config = dict(
    n_layer=13,
    d_model=320,
    n_head=5,
    n_kv_head=5,
    head_dim=64,
    d_mlp=512,
    vocab_size=8192,
    activation='swiglu',
    norm='rmsnorm',
    norm_place='pre',
    norm_eps=1e-06,
    positions='rope',
    rope_base=1000000.0,
    rope_fraction=1.0,
    qk_norm=False,
    attn_scale=0.125,
    bias='none',
    tie_embeddings=False,
    parallel_block=False,
    init='normal',
    init_std_qkv=0.0207,
    init_std_o=0.0,
    init_std_up=0.0207,
    init_std_down=0.0,
    optimizer='muon_variant',
    lr=0.00265,
    lr_mult_o=1.5,
    beta1=0.93,
    lr_head=0.00315,
    grad_clip=1.0,
    warmup_steps=200,
    schedule='wsd',
    decay_fraction=1.0,
    decay_shape='linear',
    final_lr_fraction=0.05,
    batch_tokens=[8192, 16384, 24576],
    seq_len=1024,
    doc_mask=True,
    train_tokens=238800000,
    steps=14678,
    dataset='wikipedia_en',
)
Each number is 500 + 50 x the weight over its row's rms, rounded and kept within 0 to 999. Layers, rows and columns count from 0. Numbers have three digits each. The size before them is the row's rms in percent of the matrix's.

# layer 8 attention query, 320x320, rms 0.0437, rows 169-191, columns 80-159
086:545440582426568480494452503443499506519551539522497459496541635547493491463435489491484536397596475557566526453479535436474525551402496442550442583516517558549485482550563548481491570500524524519554588594512476549542526556521479424482587537
094:496547523434470499483437488625518546559536537484518494540448472444569513601495550508490457425439499528538556517510456593477551466472441518483459512444508509492404474557507524559483609431608446466434420542490610413523526486500382498417469444
091:466513539537517473561574456506462447475560521495495506465509472518469506486455539484505425505590442499442534583503503481513500508523479485501513453464525509521640451538522462484566537656479400545528596461525487435445471503552597465481514461
090:437554495536513565530435479483538537531533462420541473463511533418482548537526458493438566471595570481505526438433442430501412526539547551501584540467557517564451491453392527508478354428559488470508467495494491391594473510538473486464439527
086:426520486452555519483395522504495460509444562341544528495494521552513550498541444529580424483524516474434480466521569496478546493550521508514382489568456583420519524508523520460512534550447518496564504437535524489498501524519534523395475499
087:455638503538451421520505387463423458424481569559441481527473508592491561560482597483401533474512488461568522571372490540458544525564464437348500513463392569524485519529546429481534494512574378481438495538590521484401513482526485457533567484
084:547524529443558459516577545569574525518487488553467528479470586565422474468456580461606472571453585453454557580427511536507494487617463459558557551443501516509509512431464494351475450534501574525500521584463444497470553464457545523506512502
085:437477468520522518558507474453441456512470414444506544537540522582420391456521487470477442437475487575438480546508486508471506448545456458496526505595489550529557452479504465514466467529520511472422550530531598490566566477538566500429476493
088:544495488506558450512531542489497408449464541487520510552465554635457429466514508551450521552503542542508504514502467429528459575562522552485478590538545514508459558527366506422503507581543518558555543457447532487505454490543601527508485542
093:478488578493453449511450489549555538424465533500449515529458493574548492526428497545491450508448541613502517514490488568537472414504490531500582417465487509518430537501481489417404505480483546479449609518581516421524498449604493457528567438
089:529487492533507533397576436491533495423486603490544541495504534413428406547435505425474398533457495451490479432489526449520455491518455536552560478490507455480527522537449515476491438542492421455528456565506605405498521523490500464494590456
088:481443481586442513602489514580467612511544472573510463625477403418487424544473510469476465504538499438423595516445488515497470510497583502503496489538478471523524484483497632549597541594569566527498451412502477478526494509544483469499524481
089:552537566492539498534503537540411561454520527556445471493564409479514508470524453515550573544461523417430491497473455374450440418445492509568463388581465443616545463515463521501439571539488460475556523553492491515509342418483559540471482540
087:541512509529443519503545602437532576473434522512465494531527492538475475581565465506625587543530547390495527465523496586448502436526569413490529419480451536558375561515564466511497444429504449454474561515490506527552520424490543559583511451
093:473520438547577562480481484493470502563517552323468479492523525564467577537475450519529458538482545568576510537474544500395365447527437472582457388478449503514496536412477496482552530529519500527569537462424427552560440568434504517556569498
086:530513527453452572514472430423493523512464533535510550521427496521474485509542503482498434485455447439507431559494410549449495420489485537521516481564486445430502482465417500489507453534431405546464481500420569583478512532528479507520484457
088:529530508500538516555575437503511499528518535463486479413497539415486370547565601504413479579569610534425524400496493477479528478486506470514407464507539566461466456533578502520462509427491502527523542533468492485426440546453514517411493465
091:523536440506469461520507464562507442538539493457518410497521491430510444503535518558421487537367463509555537576482530504559507513417475493555478490577694460503532484478460409497414428507434526494463437464474497481406508435566563530488485584
094:529573520438421504586495513499632499533504471555474534575519469599580480420453455533595516528608444567445491607380514455519504540501449464548512586438505537498471454545555539428526559494559454464541510499458480519481450593497550531508494538
096:498579514476519531453538594585586459469521463504530422522487476459483448470498447434473530454587555526463391452580417541548543469404497540400497438550522443449568485504489480522484445509498551532457471466516567547504553517585553544525489538
090:500486476423478502530536410610459420506486506500514481540430552471412482483484484563513626460443472515461554583438558541443468461505511496599492495508475512464556558557577496505526520521524468482491498543486499602532481517441479492557481550
089:463481531498441489512556552439529502540548470486477498600432495557446473600492408528487527508568431562493426470520485483448452508447568441537515492452458510501526533470509448414536505458483453401521458537436580552519484502506556520454539507
086:560533437469610483540498458554410546527504480536551460405552430454499460443547412443438550451508536542468438504483490548475447455618476439384536475470454573487507581475496487429466586607445509500549417462454477554513465570546447496500586499
# layer 8 attention key, 320x320, rms 0.0451, rows 169-191, columns 80-159
085:485543517488434599460570609423579537550479501516466542559448366443556539478461469502550481463409469479484566493489425482454547492468593577505482460544495371512521482489582519449471420553447480514485514390531477513485473548419557505588342539
100:456579512505439532625486499453448454463420469409482452528444459385547538486584455465483490630469508442483526487494575505467553508512512486548510472535492511522432537444577455522467514552439531600543594435518424497473540529560499540497600594
084:448443502571424498546396463426571557484547516440535598544483539447580484536501490503489530406464598569524437470581533518463512543467536508472467497585476448508452515462521507403485470570540575543451450593407498606523517363479449474515552513
091:493483558521555458468485538474491481490497459652465470481471561550581460488430443602500550506512466634523486498577557517466542495491534450478510404449506590400597521447511478531514577548528534465526483613601476518491518482444522520608484389
078:519428472523494523524570458480507514516469485412480355546428465487542530465382489528417495563478458506532483566423472547562465502533522535426479489477485540558520492468553419505468538531505531570406572559427391501453496448531470396516535473
086:519430456467503501476468493448516559523522474577485506462472506471458420634528503455569503457561466565466416574433444496480573439489520524508449543552477576549459487533527508436423499585449562479489491489433479530522580486472571474468471423
080:422510507534506576421559490480455509432486532414475473455564416473481536592471450415528477372476597501575405469452574553482514494496501548486496436540500510541500538492487545550538588502458536487433495464526514575530476522547391517508490532
082:534508517516434468550466472544577575477486540531492445458486553436461589528483510574479519505472443459570480536549479543498504500422556478562477552515518508495459533514491505520630416498465473409432538523498435555477520559437466505477552501
088:436558568495437559413459429481530558611568519460471483500472562491420504514446503403544420473518486446580584529455463526518383518470473496533605419459505477579558501496538496512459488403381494503398447502552458453451568488457492452449464569
098:596451467481578528447529548595534591543560494598548441561521557412453491504542496521539563476432547514457478532530502447416558557516515472520415460496501513449487539577546494489457480474535478566533479536464584580561522518440482463376518461
085:530537464509398478508439516438554455471478496575420410487522542455575548519594599506587661530432571510593526496446493483562431498552560369417445456553579536485428504623578486457510527497542493502447482516538495480530465491471429542430541411
085:554502520455485444367538568499581549442489547413524483427477540512497527481463496482559473456538502582458468527490477516519532447455415553506439468510421513511496483483449477437522468437395510400463557559453489525587445511535474535461488481
085:523431440427490565485494494500558474531489472426453562514552473467410528452548583576465488503435474482565491520533483504497481611444543562448473576425570492440523477518504559463552458507559418524409459464476518450494579577494382503513459476
081:518513486469442475505539500480553408472498518485566626450519469466554438483498483533459395473516446563423484490521510488487571451490435652547529501473568482487444505530522515440479581549444549625544508498427553465503477537421466469457460482
089:494421477522529489609445498486442495430547445502531488514461536543465488585487474580562566469526449573513479471458591513520523537423543575465535522429493471475558417536545442598575533451497540558471448549459590502468572445508485536462443421
080:490389381525587490488400390557507532554555481455426434562578518506508557444470498524547520506468543508491544548505450486547531428557510476521509525562432544546512479408598538508539512530581511492555518488519455413551417570500479460463402493
086:385500454525436441519539541490408416524431497477542529546561494555537523519410511519523495422493452543510499510445540475563473448483573402444507552486506519624470502526415573504467579533465527474524526523503450382463466508492491482476588499
094:540493484438535522481496543478453477546486557555541568545451430486541468489480564488519472509603540569421487456475520499535450487473530458473426566472562453521420564487532512408543500462595507463568496491527523579531474500518415477627499468
100:551449538608643497518454514497512436407525491484427462393608485339513486480548480387528514496406420514510486415547494425520547537432581540484546483566579463513525508445433470488458438437454501488461521534563456555501515452578476458506469512
086:531478479450545408486562477434565465504514543490467513436493510496440563562445522497406537491482519532508575479569525472426484501450534458523632567461558444541468566482461543438517510369588396449442469486466501512522526410449510495388533445
092:537442511515432559535503447425462479435536453494491396446466386475542576512556485527503423532438536474514519470557467430553484492495453526513518541576543418478552470566508434448506452489438532515526525440504433442450519485476508529535536566
088:570441481512501537493500508551467481527505502520508518495532455428454493400499538516470402540645518440555501545525466559523553543441437570482405531585534416496486561538500565541527490518518496549442528501507368455455480551537541540509516616
084:475548482574438497468524591469485524519612463441581490528443492574485489482498481458457462469456528502412496518557480507500540483509466521523524562537426420513625468472409555471433544436565568519460523503582504543564512524538488578515506438
# layer 8 attention value, 320x320, rms 0.0678, rows 128-191, columns 80-159
106:538589482526484495547496435509494470457513397557481569464517568444518525469422504512373479453450492535499519516467604496522449453461443524503552563464444511508470543556537572549456580494569509542461504537564490535498468434498565509521533542
106:475497467528587474491530423558504522446524547494569529478597477530489475401502464449517532439502481448473434454524524547475528543597516578538468580523569526518531511461415546469498510539459583472493577497489511439498535495488520542604466422
108:456565512463474538440451499508511553471429516432477477477472434514541528499546545525423522504468552552538558422375556432508531497512562513554504588518580460559478573554556397563500459504476567498438524498471482482542401482466435509471471405
109:546503453418507476473488461563498505505585450476495499493495507496490468436417603480540512548477576465512536533434464482533456494534516415527516431491470560489488562596591518526477544541566459557567569476600576485434496443541493517552455476
111:536544519535501619518515532507521468473537533471527504535487508566510583503470443487458451479438508564412534476434476471434477520538452507520551511538517493459450471551525466523539473459552491447496485498508502497516422485484523488446468407
114:499433518574503421585451508541600504524462576513514574517510549563461539426596433527425519535537435492529465527393548500547534410510492418489472490501557503461502592546467359506519531477526510471601534430456412456418490498510520562489444590
113:541557508516554597499605507493547534496547490558451454441475458602468471478506443463475433558484408467452434449458444537474510595563545488547530468547503462509567586483488486351501383501538419479485465482570464458497436471584446434537445625
105:526485458463539440505474571359481477464547493484475605552484524489522410445412514408480452482591471547505491505481471512414470477564453520581497465489521487613473461515615461498526523382466482471575535416517468458497483506500493481555446510
114:440545504529392516559413565490516520500539477385474534552480570532542468464530535518537505468557525585467541522457539468399490531482539530488483530517497534552549468376525563508476523442541521418501486565525528410494552563524485518458453572
107:515466579576536535507576506437485561548505448564478502515484451536477511561464462574404457543537571533507526555587509558465491609457440461481524476445479486423502469527523573457463617468489514492498537532500613519492460449597501401491505569
101:543507543519548444522592475497621561456456566485472532490466520500554532609507502457500474459508455570480447442584521490513514432542515411559468499518493489414484505514464532515508468476458499545518432503468507532422421456461490522407559527
109:529536537577442476541517464492533488415473515489455512486525556470482536574468525550477473572552522510483478543450514552457560527455471476435605496544557559492452567453590493482544426519567450484590562534621502452487546502436499438433471450
113:463497483600523506495511431461529544436494473423441481477455415518485584474526525534456484436495398453561543411561546449480528492525414540507442410495514523495488487471470554478569536471464463485524439484458377549532478459522510411425449508
097:567472477497602503592468565482456492571475418531494489451607531519446496535480556509468482587465451453434533437562529557406500510491532459466486546516542522508572573637414403518614503463446559527537473444448551571458382487500525496404450424
103:456529425529502499582467583374453507503505491533490466517565466433504578580554542525492498551485497405521514389573453405544511513478512469556437427499565501527542447621494417517595471569493563470602527457564414517446511459502480536454513513
109:542537525445556498489514509448534514504490513494554527472496523474517515495456499480451488514548564506542556476446504564377457506530446599484502514501458466445521493523505520486515544518476436566462439477575579427482416514532475602507450456
103:483478455542478487376419491523439408472529483546519426463573428466505513521523532465520555547528399440473457403448574473538547557461390511430432480495536578476469519620498392558533551446461484459497562576555497467524415529557398496496494485
109:475467559436434492486457533469522500394520498357447536506501470482516550523499570513458536579406567506464377502481481452545526484568535542519531443476439563534492472347449471435515535514483489578550520580479505528506514473459460462509506548
105:508502508496554642437415575427510498571447504568468480549438537561524419429443430493506485505463490476486462520633537472567459444461411525451547491572490476524549524436451488477566486502459576448579434511493473461503537487461527484431489538
109:485536516635430493502403514581516480459493610520517514516469460509534450447595501507506564469505437534462476559432612381580498485460521470569480489548494512504550439481408505489514454479502520474556404570597505615547494538504506447494560557
108:485484499479390442486464622443553512522467535514510504475463551468496490454539524464418566485496524476397490492554531432485598518468483449593473544575474514530588491502567433503521454526495500540576431492450426576336487504500548478533428438
106:546461430488546619497371465453423438630474491465492505561543480527613457537509515478471467584497526380538490495415525476542426489492431562468521597636519493611441558484480479483504488569511501492468432528406446509533493555560469512501543547
119:437523529520481523389494472451570415539493527515508549504557503466523486407508529570550654448372461499517538569531555521510532446441507501546427434540471534476458507517512460530524594489501486534572405447482497456465518552568544444540502533
103:491463469475560527486569492508510592497439488562542508456517500500500420466480562444480573549511497428516517488472441526450518483548529479552557570460572521500480546565554529482511474605485444485445436461525459490449520459516552552502422474
116:534529523470565536510487497552373518599422489473508495431430505510502442527593518492449457508482621471536507521476420503482496514505489491541507452477441487471517457494490428601487534586559529504513443510503544473498569463490467499515544537
109:505506492501468494548460592529571503483480514411529453578507437522591440425579469468415448492460457548390528498460560461454522443556396452503461451524502527457510438442518511423501418362494537501562457459426511471559476502540490533420590468
103:474447503514464569527407592450462577503557553444544498486506402527510472488461543460496470478494437455540531475494488408470533451541401510507504447543555509472481363375537468483518521469510541414528527492528560524543444481475528473486519385
105:500536530487485477513524522493518508539522432544528526423557541434535407472559447559559510579401505469524474601459533435366477453473507466501480490542475509532563541407484496526537484519556452539399468504563459556434498498451522404477501569
109:587523533455514482587532472494496459452472440587644484475504505479496428533573495529579508540528494513457529520524445513519507386432509569491449479529520533485486508421443420496513491435497566523504450482451488486591522504558494483438518385
100:464478539469555355526611548471478480551480394485458495438523497612454515489450409527461452525546470424467457501498561451471474471587559464420479504511502528584475502549556532451552558530430478508447487573509401624540507492592513561510457516
104:477484437502551447518465540475532431481430450581438426492393480474468569493500455414509511632562522640551483552498544529433450478441487467501464502502446533547480564458413531548562420495562434494476522430500455484501544597523611482484534496
111:573477535537548478450590574494424445465473454589547454581480462533492484426571378538491457563601575455480502559473525591491492552455550464468580499500504457509437492560502467457504640435527492431483433438492511459430418534614484495537511565
103:511514497555490518521485536430492559491579493488478437515434472517471598634538527505505509446532457513508488529462517540464530475490546522523499521427481450478460587578447421528416497573371433560519452460453543515450479466499435512467553486
104:531513424448451548595517525463412434460615493428474523462465567453565412495550573519430513485467516572533426525454481514417487490490433552517522470489413557503450503476534479577547534482454594522496556534440583488530508441476546490505454536
100:393463417402509399450455496554493550499497540461527453513561540456488548545467414477485555447566515581472431476462576523589521517428532551425460543483439534445586464496528558536433481411582521478442464521509565447520517447484500507470442601
103:517480546447461511402635490494471557529480490553496464440542486519517482494553399480535533516523475583556485468484482378554574553494515439505534564465426574547484496538562460494452527524628435543469425570546547648440447568441489542503482628
097:547529509501566527466486491470470533472488471535584449466446546478594506562577475405501573481559553461469478500526589513510446489499424480536576576520506475423459491527422490521528455411430514523514478588519483552521555484483563563450456505
110:539577481501472560541412583520476547466531453532580474481441530516543405563558486561549408572552492405516522500494514494454517475531464572549509466412452496394457485513489522476512567485529490527484571549501505529453509537512506434456445446
109:504555476552509501483550462593555469464472610496528377543528531539482498521522519537474475600433511419515511455530460360457494488556521486491467445549452488466525501501435576502540450463464545494443500429482475533450488558511458477531487580
099:466399451516398388579524552398419577388521497553412508500489529447514627497478473581516400555503550543518467521502514523478456596511500461476510429459516474497538441595517515487493579474486567618486443519530499501534511429436572445582408449
108:543504480518515550548500475434571594456447553493468462504504506521537542591408497516460487588511489536535507529482591512537427544467466497545513546392514589522518478562492438510502470484484501506555468580487474464487500468599411526465544642
099:436503511504529499535487459435486498513410454550438489486544499443503517541516479465544444507528535407533419474574479549473487497557511565576590516537405513469417512600515397536485567497517462594503537470382571513462458445533396496546534508
106:511446479508522442407497426496552499543488516509505574545529467417674451513456535541520469421417510526527472465500510521495488528442541589515450478520533432521514417540458482498490448479552528556513520401498527443531601551510507500482385450
105:468491487486547539468503472495508506557563568482518538459509571567553481498456421458546474535434568613486567565447528480513531457452498534493529449558544484502577481476449480484511621502479426526650457611523475413546455437535450504514544424
108:460523525466419503523554477483514524525566546410537550430386465497476417454445486498516468466540585537540528485435494512566432506537458522434509419486517465613441484488419586544448453436333473469479474525441492478475462454530517421505501424
112:530472394530530456484586491474480589483453443458438562505599523526541459546460516426459511526599502480455475462489447528573419541533464441497532425515459553501523485483519553450531461533543451462537547403531452442514492532612619449534452376
101:532485401494547429470549501587508481422484558484571545588493447439445378472502503457509420528533437530514481454505545558451501570385449490471536532599478498550473421508508537498523542614578608474551453434496482531545572496495440480476455494
116:486490531438517423512545553424464448514559554401497520534493432524534492521442574475497534517563574472485508554528419549536487497424533460497537602481464533596456461417542500575581552484461592529463490415491530474494436468395468550441520476
103:468408551513602462480453441479454461415484420442409457531485489535395472364541449514468645495520417480536532524499486430469494510431483507402466415452490532515518512515538560518457473532538484469436508560509498418549540532579438438434526443
108:419496473533457525476480466506465516476483489487421517458483459492587449486506574552534421447414401496510479429436477514521473550605480608476467567507370513443575550457500591496506498519434575553497540481502412475589500505546420473532453608
114:529535549409453527526534491503552495453563529432482497504633472552445457570507602411514446445518509430595630378473552546483493554564532506509535459469549514505502485606604528501495490421520563512451512464467533489602550427483587608482490423
098:457490428480489490567565453494547485473548531487482460538497549449563460423456415591541538543434525435453511474485507539518459589508486508555468510554436564573404469529517571474541479499495495530417466485534478474553472534486497470569491424
108:635563450491443527428496600504498547510552519574525499451559475468493521519501558395461446492552492475449508558502505537615515532509518473438541491443492461429541520518515489458451530497430553355529561479485437450471518497583535619609472528
100:513602528507456381456592482488581470497520475501477397460560537588522479563511492464604527478446491520496473442518504600541454524504524464549509492410548544499530469551497598442533525494590456475420618402508440481434541569557463473525465461
106:511508535443525491443441542565541523494571533516476531380504497478524505470507535585518507429467521511472581432444473449553465464478501478616573491567534518468552518590496571547586544400484457634439463474477551598531429471478514533396451440
107:490419441543478433394507502536466488472485481538446519436466506505497413383494504509545449478529599531522505465453514490451478480527561505586516513483477497552454508473558600528489552517484463511481468546498477489511472521545493586606461490
110:457470507447560526499438488461475510474631509539464418477504484509464508503434409429495549403439516523554571523456615539537487562589595559442470540537522509622512447527606539463623460525470485456484459485579488526549486475486522508518564514
107:513511528523474392539531504536519492478457433458511455499520621535471411471536525527424541449466409438500465478538429530508556425475633531437503512434508499498500523551496523407527493521499492489501558405541499459484475551553575566465374471
113:548499481491539524473508498429494426489385455610580549475498437503480512466522528471506572565521452408377495477436477565461473428494527464508578515457498523550540535461476431528467553539514549568510553562624521489529446504541561508529503579
120:512457508491462498517481619513430496514559578524551495423496547547479441543449511466522527519431524564504522429475479503463492462364506608595529524536406478550570514513482404456372514462514604495515504493439532527556550510538504522458491536
103:530505504477591498468526559429442510465506404485452524413451553436549564503434532480568474477481506481520466506480478445456544463591460525529468508508461543550456550450503546524537546437442511497532458550421484567542485486541518494553559507
103:453486568548465531463469545511440561472528505438489436540387478542441485573514474496517545569345512519354496520530403455406509486528440489496559527594528501535514472592524581472618444479463481503549499533468482472520422500547506510396547518
103:587560550526549587458469553540527406419508540472479445520543524498502460450504572533531470513454516482403540572526593508510533524463409452403446467500475502448413450564545508553521542473544440557488479508512513602479496530505419506522470544
113:378484536470506441616569470487458438573526534484496516434500503580570485489527576427566505358498575496504516483562456499449418478478440455556594537471542584554463557462539482600525518524597435537449584484533494457492487501542440508509531493
# layer 8 attention output (transposed), 320x320, rms 0.09, rows 128-190, columns 80-159
116:588522509510503491461518525536556463521550485461455577468470543496539446550526468533532506540349476492484544484418554502507464474568420513504630526624436551498431499532514528517566557485561476591468493529527532489460456442518395422549595464
106:468562521519527465444445629520573559520461498545583545541454495505495563417513451464454500559569539464486441362572486586564521538502524591474502553457590562518486513482514642553450587420410564547541512515553452547554455509511639545529469441
118:445568581441436516573497499527545502516439471464499488527497453479513514451585566460533561472372423552548503508396553495548551462543575472540502519491555598533481489593523462516488511579482534446469513442558499474548497451497521515532484464
116:493444487496513434554478501539480439521512497491583443454504431480460408530506471520488525536573587548519563488456496498531454553533542443452625471494545511544455566428556473485547429517581438502540510481588510525415492496501539500598490551
119:518526495594529512524475499478519509405475549541512560524496505510489596492469517400478444448505491498428426443476406521473429503452540507448468497515570488480417490561517575438487492507472471453504441497553540485519552435505475472600474538
120:491481527482553424513533562513652472479472509500586505421475555608522545500599480481504504475485489583528408409420523544522558425524509520473468479475663495587509620596508426536467504452599535472600504446386487474475422439497562506375457551
118:484594497553467624424525527509541454522436458538472520395501451488561456537527398475472467444495517547438476435434481439546513489605500539566604481527506446509531500591388456396494449443472477535429495513453468554561522470489474427488437478
110:521498378455498552567451528431471446432448464608508517484440391467554431486497459439521509507625474504481500538500490490488465464491539513615512551468569579519503496446530458542458564487543511541554546385513466545446497502578521516543467606
119:518472527549459499519463543471506547504593541487497457480532561477426451472576537521520553464547489531501563546400543384430534510576579540465548494487570447450528532440466544500481596465501491410505493564567478445526581518606496532508471621
116:485528486541535472361502443491486470601518562555530496511410469428506479624443490549489520466467647649436527542458544527475506491457504486558521438546416499453486505603532482538449578462427556530502501514501532500553533436592485447560596512
107:556460498499553479514478428474524562441533547544506499521431557547552506570565487510439452462457507602503455454625468490490466477563492476550369512526516530475560611468455455479542420428431512561547404528410452506464446427449499516441567499
118:509522481565487450451491494469574526439462565481467519506514567507441516570469500532508430500464535528571439545521458499460537476464504530469545471494545541506495561473490400521520438476599508506585522539536515486481566423446497443475504468
123:555447494528490490501466446456474626518470454428422583521441560514514523462492484468502500468513359470505452418556520458581444466617488459418441509466476593526530540515503489448522463560377517408511495463487472533537571510466524503547467518
105:514488490482499467569446478477537412536482525594460459461573467494528486519565552491512490507472364484400516402486469454530499538557475444520506520549465534507540569620406472431622461531440533491541557442484466510521507454482497524445506455
107:444488464537363382578448565447549481463465452500543521459553386443536586507530553478503518619480505425517503427647472469554479483573484548502522355519478467403549535543571435491531523539477565481558493441527466670482582479483447489461516526
113:482445459523547519497471498476521505472398443515516454444460549523568523448509494449457539514463537492506453467477481506448529532597509511515488470511431438515494490425452563482511520561492402601473437442530549437501428543528473509500431476
113:493576501473407409527523440546486568568553427596553517517504465470452513563486534417494557569390477433531437466413460580554505464501462527392346535496509480454416456591635454564485483475533516476523585495484534455536509502539413505538538563
115:471495473435470450522490483481495492458522537453483475462478496459471518449528562464509486511459451533449484504398552489527503477458425506417557487494438603459445476460463485580519548517573480498476521495473460555510534457550499460592503633
111:509484479544463606499391554495506483537501497524460480504416521475547478441554521608533493439476390510531466460581566563523457518441488546493471498497449503470472445449455373469610503588459499433530473551491457488470459556433504543424509412
118:513540503607530476583466475578497464485487526481509440563464467541525491453520440477545499463503443563490386546405544445531500548479518533476414501480542493485547475500549452422534516517506535436471494522623437539502505505551514496364485432
119:502556413485499582511507604457485460484417508552481522412483480500467522376532505527482509507475491471518460392508499413469562491467531502582419463466553581439530569475493441544576506535544513480573489402468452555446503480454578496491462439
114:523511411532498526502492460527411370551478479421509479536482558512514510560501484531558406575464479344507533574539501597475476532515417507440463459446510464589437465432456551449487525484541509521538523511542445466496586525578517446450537556
124:464557592491462529490452567510516519519406538430592556519441552592517575488536490559495531552445504516518512550568530501530489477493471515465488505485448555544496508453484519489513583420457584475552481459463539466514464512521470446438464491
110:489475441499541536448521503542514470479491499516557584492464515543503426537533548513478446530549483475440525464532472414448512439460497473519511642563562585538424537534546448455493504537556448493424444448495580558481557458534467463475517432
123:420518493538474525410480495525449471509476466403489532453455467482476458545536605496587489556377583505538598607500493485517495543565450501615554534490396463429539490472444408537448557508532510499507472476463478525534475404491482479578512520
117:556466469513425470577488470541542424502502518459419509515465472509437435494521503500423466411468515554482531478483529500549534465481550476565413493375599448502484529506465431426501528520456561504503541458450550421581505536527524517351511415
112:489451504553471500541495498521550596489582513515508397496516383501440511451438571477581475479562383459548467518435545446515588512450458480420504504420508521511554471408541483513494566509563538429498537502571541537411526531520457533522469316
110:531512516497524502460472540521525552522538505395502528477489506488603403433485536495520458558342492528490497581446453336408485444619473512479547441558481572473562537533442521441488467487502477554503594597556482583497521531475468454434525514
113:571537553508461498528516413498545449535497521495612491495557499543521489477454547417530494510477534546473573520470488477408525457480529517618393476509581623506488533568447523554432487500566460502417448460533496414493516438484531488387490412
106:563507535539502531477481574521515480498468548571528537500463545563408542523452474539495449570572418466485502441536454517450528500475505495471512498552474551567476463416509574450505509502384499479560468467485500590581557486515506487492482617
114:492503479507563480516449527456451565437443529583443528466459481473492501460445527537534522569464490634542490518483511478449513462397525567525476513533519477512410521656478480566557437480596423491459490454487507561419542489460547478426525491
117:568526467571561509420517472496512478433454554549455449577470494548487515457547463501470508516537622470552477504455512487526503567495493558672527525475474440555468528453547444471561505437617466487477472470523465502453452513596410529521517525
108:547477464487514444419469515464511586458569447408549419477474472496510498580491490557466490544539417519523501514400439488502525485519578443612551498449529530495420577647504371517386514405420496517501447430480558499479471518459417533403496415
111:463602518488433480605463490519492406535573464449558437378427576578499508454495564458466423507440531519495509603442474599520471512520462484488525492435495480512521589476520502508600495431509556484482533527469601456457483430498505474522461499
107:479552509453592483485464510443435517504580545423517473515480558450461478626415463493523499543486517552416491555546612585540523538482454462463493523505465457450567553429562489510457493478497527470480548465519550496512578596517463439447543435
112:511450475458520535477554472517537510487508502451460530518518495555517527452545444449518536466511614542578492514526505542482544549573528484515572447453502504605520538493535459461531469474509476552597470510484465588406462501528500541575414583
102:560506481522509516478525498552518468506481496617512485487493498452556611459499556493551510521509553497546452460478503481503494469481454502587488501529419424447546516580515407468504469517438464535544452633628534557523513415556496487527558497
120:582516450558488555476485528579499647536487472463510549448507444462579457530454486523564483574522536480592497484422516453516518431448445576594454445491452559465511503520417510495491580544534530545532509598514477469476477522482459470514452514
116:560503464576523443469490486540589555513466505532504345458481488438503499508566534467439464621436576466458551493505518376424512481511453519581460515521423469499550466481379447495488381483453505557485474449543483568501446504475530506523502475
106:459459569501475427485489549442440553490515514561442507571506579442539512520466493517524500547527557541538442443434498437516504507564552498494500455509461533531491529554512501500419505584483480551543473540525499405518532526364492482630551566
115:520517478535510512545507504469490475532512503508421451438560486506533525589550553509547495601502585512535506560536475513479464522563541520438451532473528484437483500605582522528498529485376435497544516527500465402537510415523426541510506539
107:517543475396446466493550429458494563493479475490440558491545449539511583531485499552493538543492484398588455486474435555491448566540515524451472501536502561409362520530443439521479503458484552495530483405428475487493556513492467533615424505
114:490461523514513502516501466504477467522473494523511617515608477477577474521519520491506471568449486452531555481563447587482455549444564570447419511427469472500487473511496566559476483492485441583553542436474568432425540572450576423513540455
113:445465456474551597467492432465535578502587470469445522492498571493479412459523447514487483394398512551466530555525525469573537462508436476474480442511532405563487433565544502511482518505526413543520452508522565532491532463549602502513532540
112:488500474585468492484586472470373569548520565419549540449428495442516495421458486511466454490517551528520444550461474475487508442487467470543479520509442513557430468490440565483509472503472537441508475476538574526547563453509559532598523427
123:545465402518479432458555474506492558555480453525446501439475422544531434485360494477533489559673523427517402460530471501424508486489512477535568511581471530472525516474513511470522463488626393472555498429532532462498463560518548513505471523
106:562447446551518500503513371514434487510499522537516475604531404560447449480513515486536480579544455585548565450461473662484410494386515544542474579510549524551464493512529471481492534541549543579551480480474499513570537535565433481392537462
121:510530480551459497509436562498456516531539539382515433458458423517544526530458513551526499569550538495463530485512427532564491603462509426570506496578454528524429510342432476494643543518458540522530515395511500542417444497454430550514544515
109:488485486501546481460439488495481437444432492525455459552355531546463441470503462542422566532458516535594537589472539460489558481563490545584588480584583577440463492416502464541469456511461413441426557579563368549580507460571504524532539433
115:484545480515390452477569503381446508489541452465429556454442511514548454560511429505468486513523454569463532494385448556587485548557504516440546540436507542438538532456435607512514450459418603495512572513470431458533474579467451480479475509
120:577474654491457513520541424508528467474505496476597459432510477487540503520426574447460473556591592458469616466505526583520501517542536481493585540489561475528556511570523570507540521518516508495528476524519541562519526512541518579518475501
103:508505542515536483546539530472570559480570550495423509451438528533501425486497517503564438443547474440545573521494511435510536503520464498600534484465443471489423529533523547467510474391585451453489506554477473485513427493519440474564445382
110:511457491535463426559464647509480503589504472603457529474541426492506458582538595479481482485608521469517497517504510491515538522399430473438475483449468433440485568551559473421511583491531477460404463511429507506480554532571545534431423528
104:521465527549457444399583456563585485497532601533479484521512554488529548596513491502580536499450520522509538431450474528553438432576520475630546584472483532459549572478506511421504433529568517508502533413500472458431574611521463492542532586
113:454515495398542521530538486529464562605545609472563533440481457508477563488571445559549514521471482573476502439440449491552464499459558445606473478492604445522517571529521550470515441559477537541451526544574527547561469567491497474436400521
113:511467521474582477510490548451462568501448447492492531580526561536486486372548464503454494598677469546451434421505414539504467506521488497447520540465477566476474432388502617448476627456517509524491491461436534448534499425488582520622445588
113:582582501467541486534506493443500576526554492509479502489546520514529446531504425525460519504500475425457408498456496440540529501425510448536510529485504479542532425490535585512610466475580491500451434527496519549525483388533475491562451460
110:526537542485487468449557512482537441491399548585382451494453439545509490441532610500418507535407489515425516418581505479480510429503524453505548579473431503504614438545475473408465455421458476567468449451443484481499515549540547523476424560
120:514536489432502467495514528507524472431394472486480505490463497450487551478526566534511534519481493453512545492471555475527450466396380482510494513636581585547549417490480399500513536399489468526475384576514515579588489468552490526501460591
129:452405491476431551550415582512429534553497551503541461467510476440512491523523522500512553566446431552503527473377505554492506441447526478607470542547416527516489527422432448454485524470504592477572482504454499490507519526458557580496482485
110:571528447552503531467545549491426531574514440498460547515441532453462588439431480465510489479520460476472459591399461481472592553541525434559512530587422537477528427433457614559473558514485554568464500543421490522464467426522503430506484547
111:534438407458457464471487410530543491485548496414492477530468461548430418537472456460508532462391465570374521509483408469461495419478534442599467516495444543425594457607482454469583456530487542556572496527436425500562551518475451526500523494
113:525471475508536553488578554593518471494540553523515463473570638507423474521514543529560469522459556552451579514467517529491457502529470408485554511503407556415452466491505501538502482520508438538541527442546479459485489587473437453447453431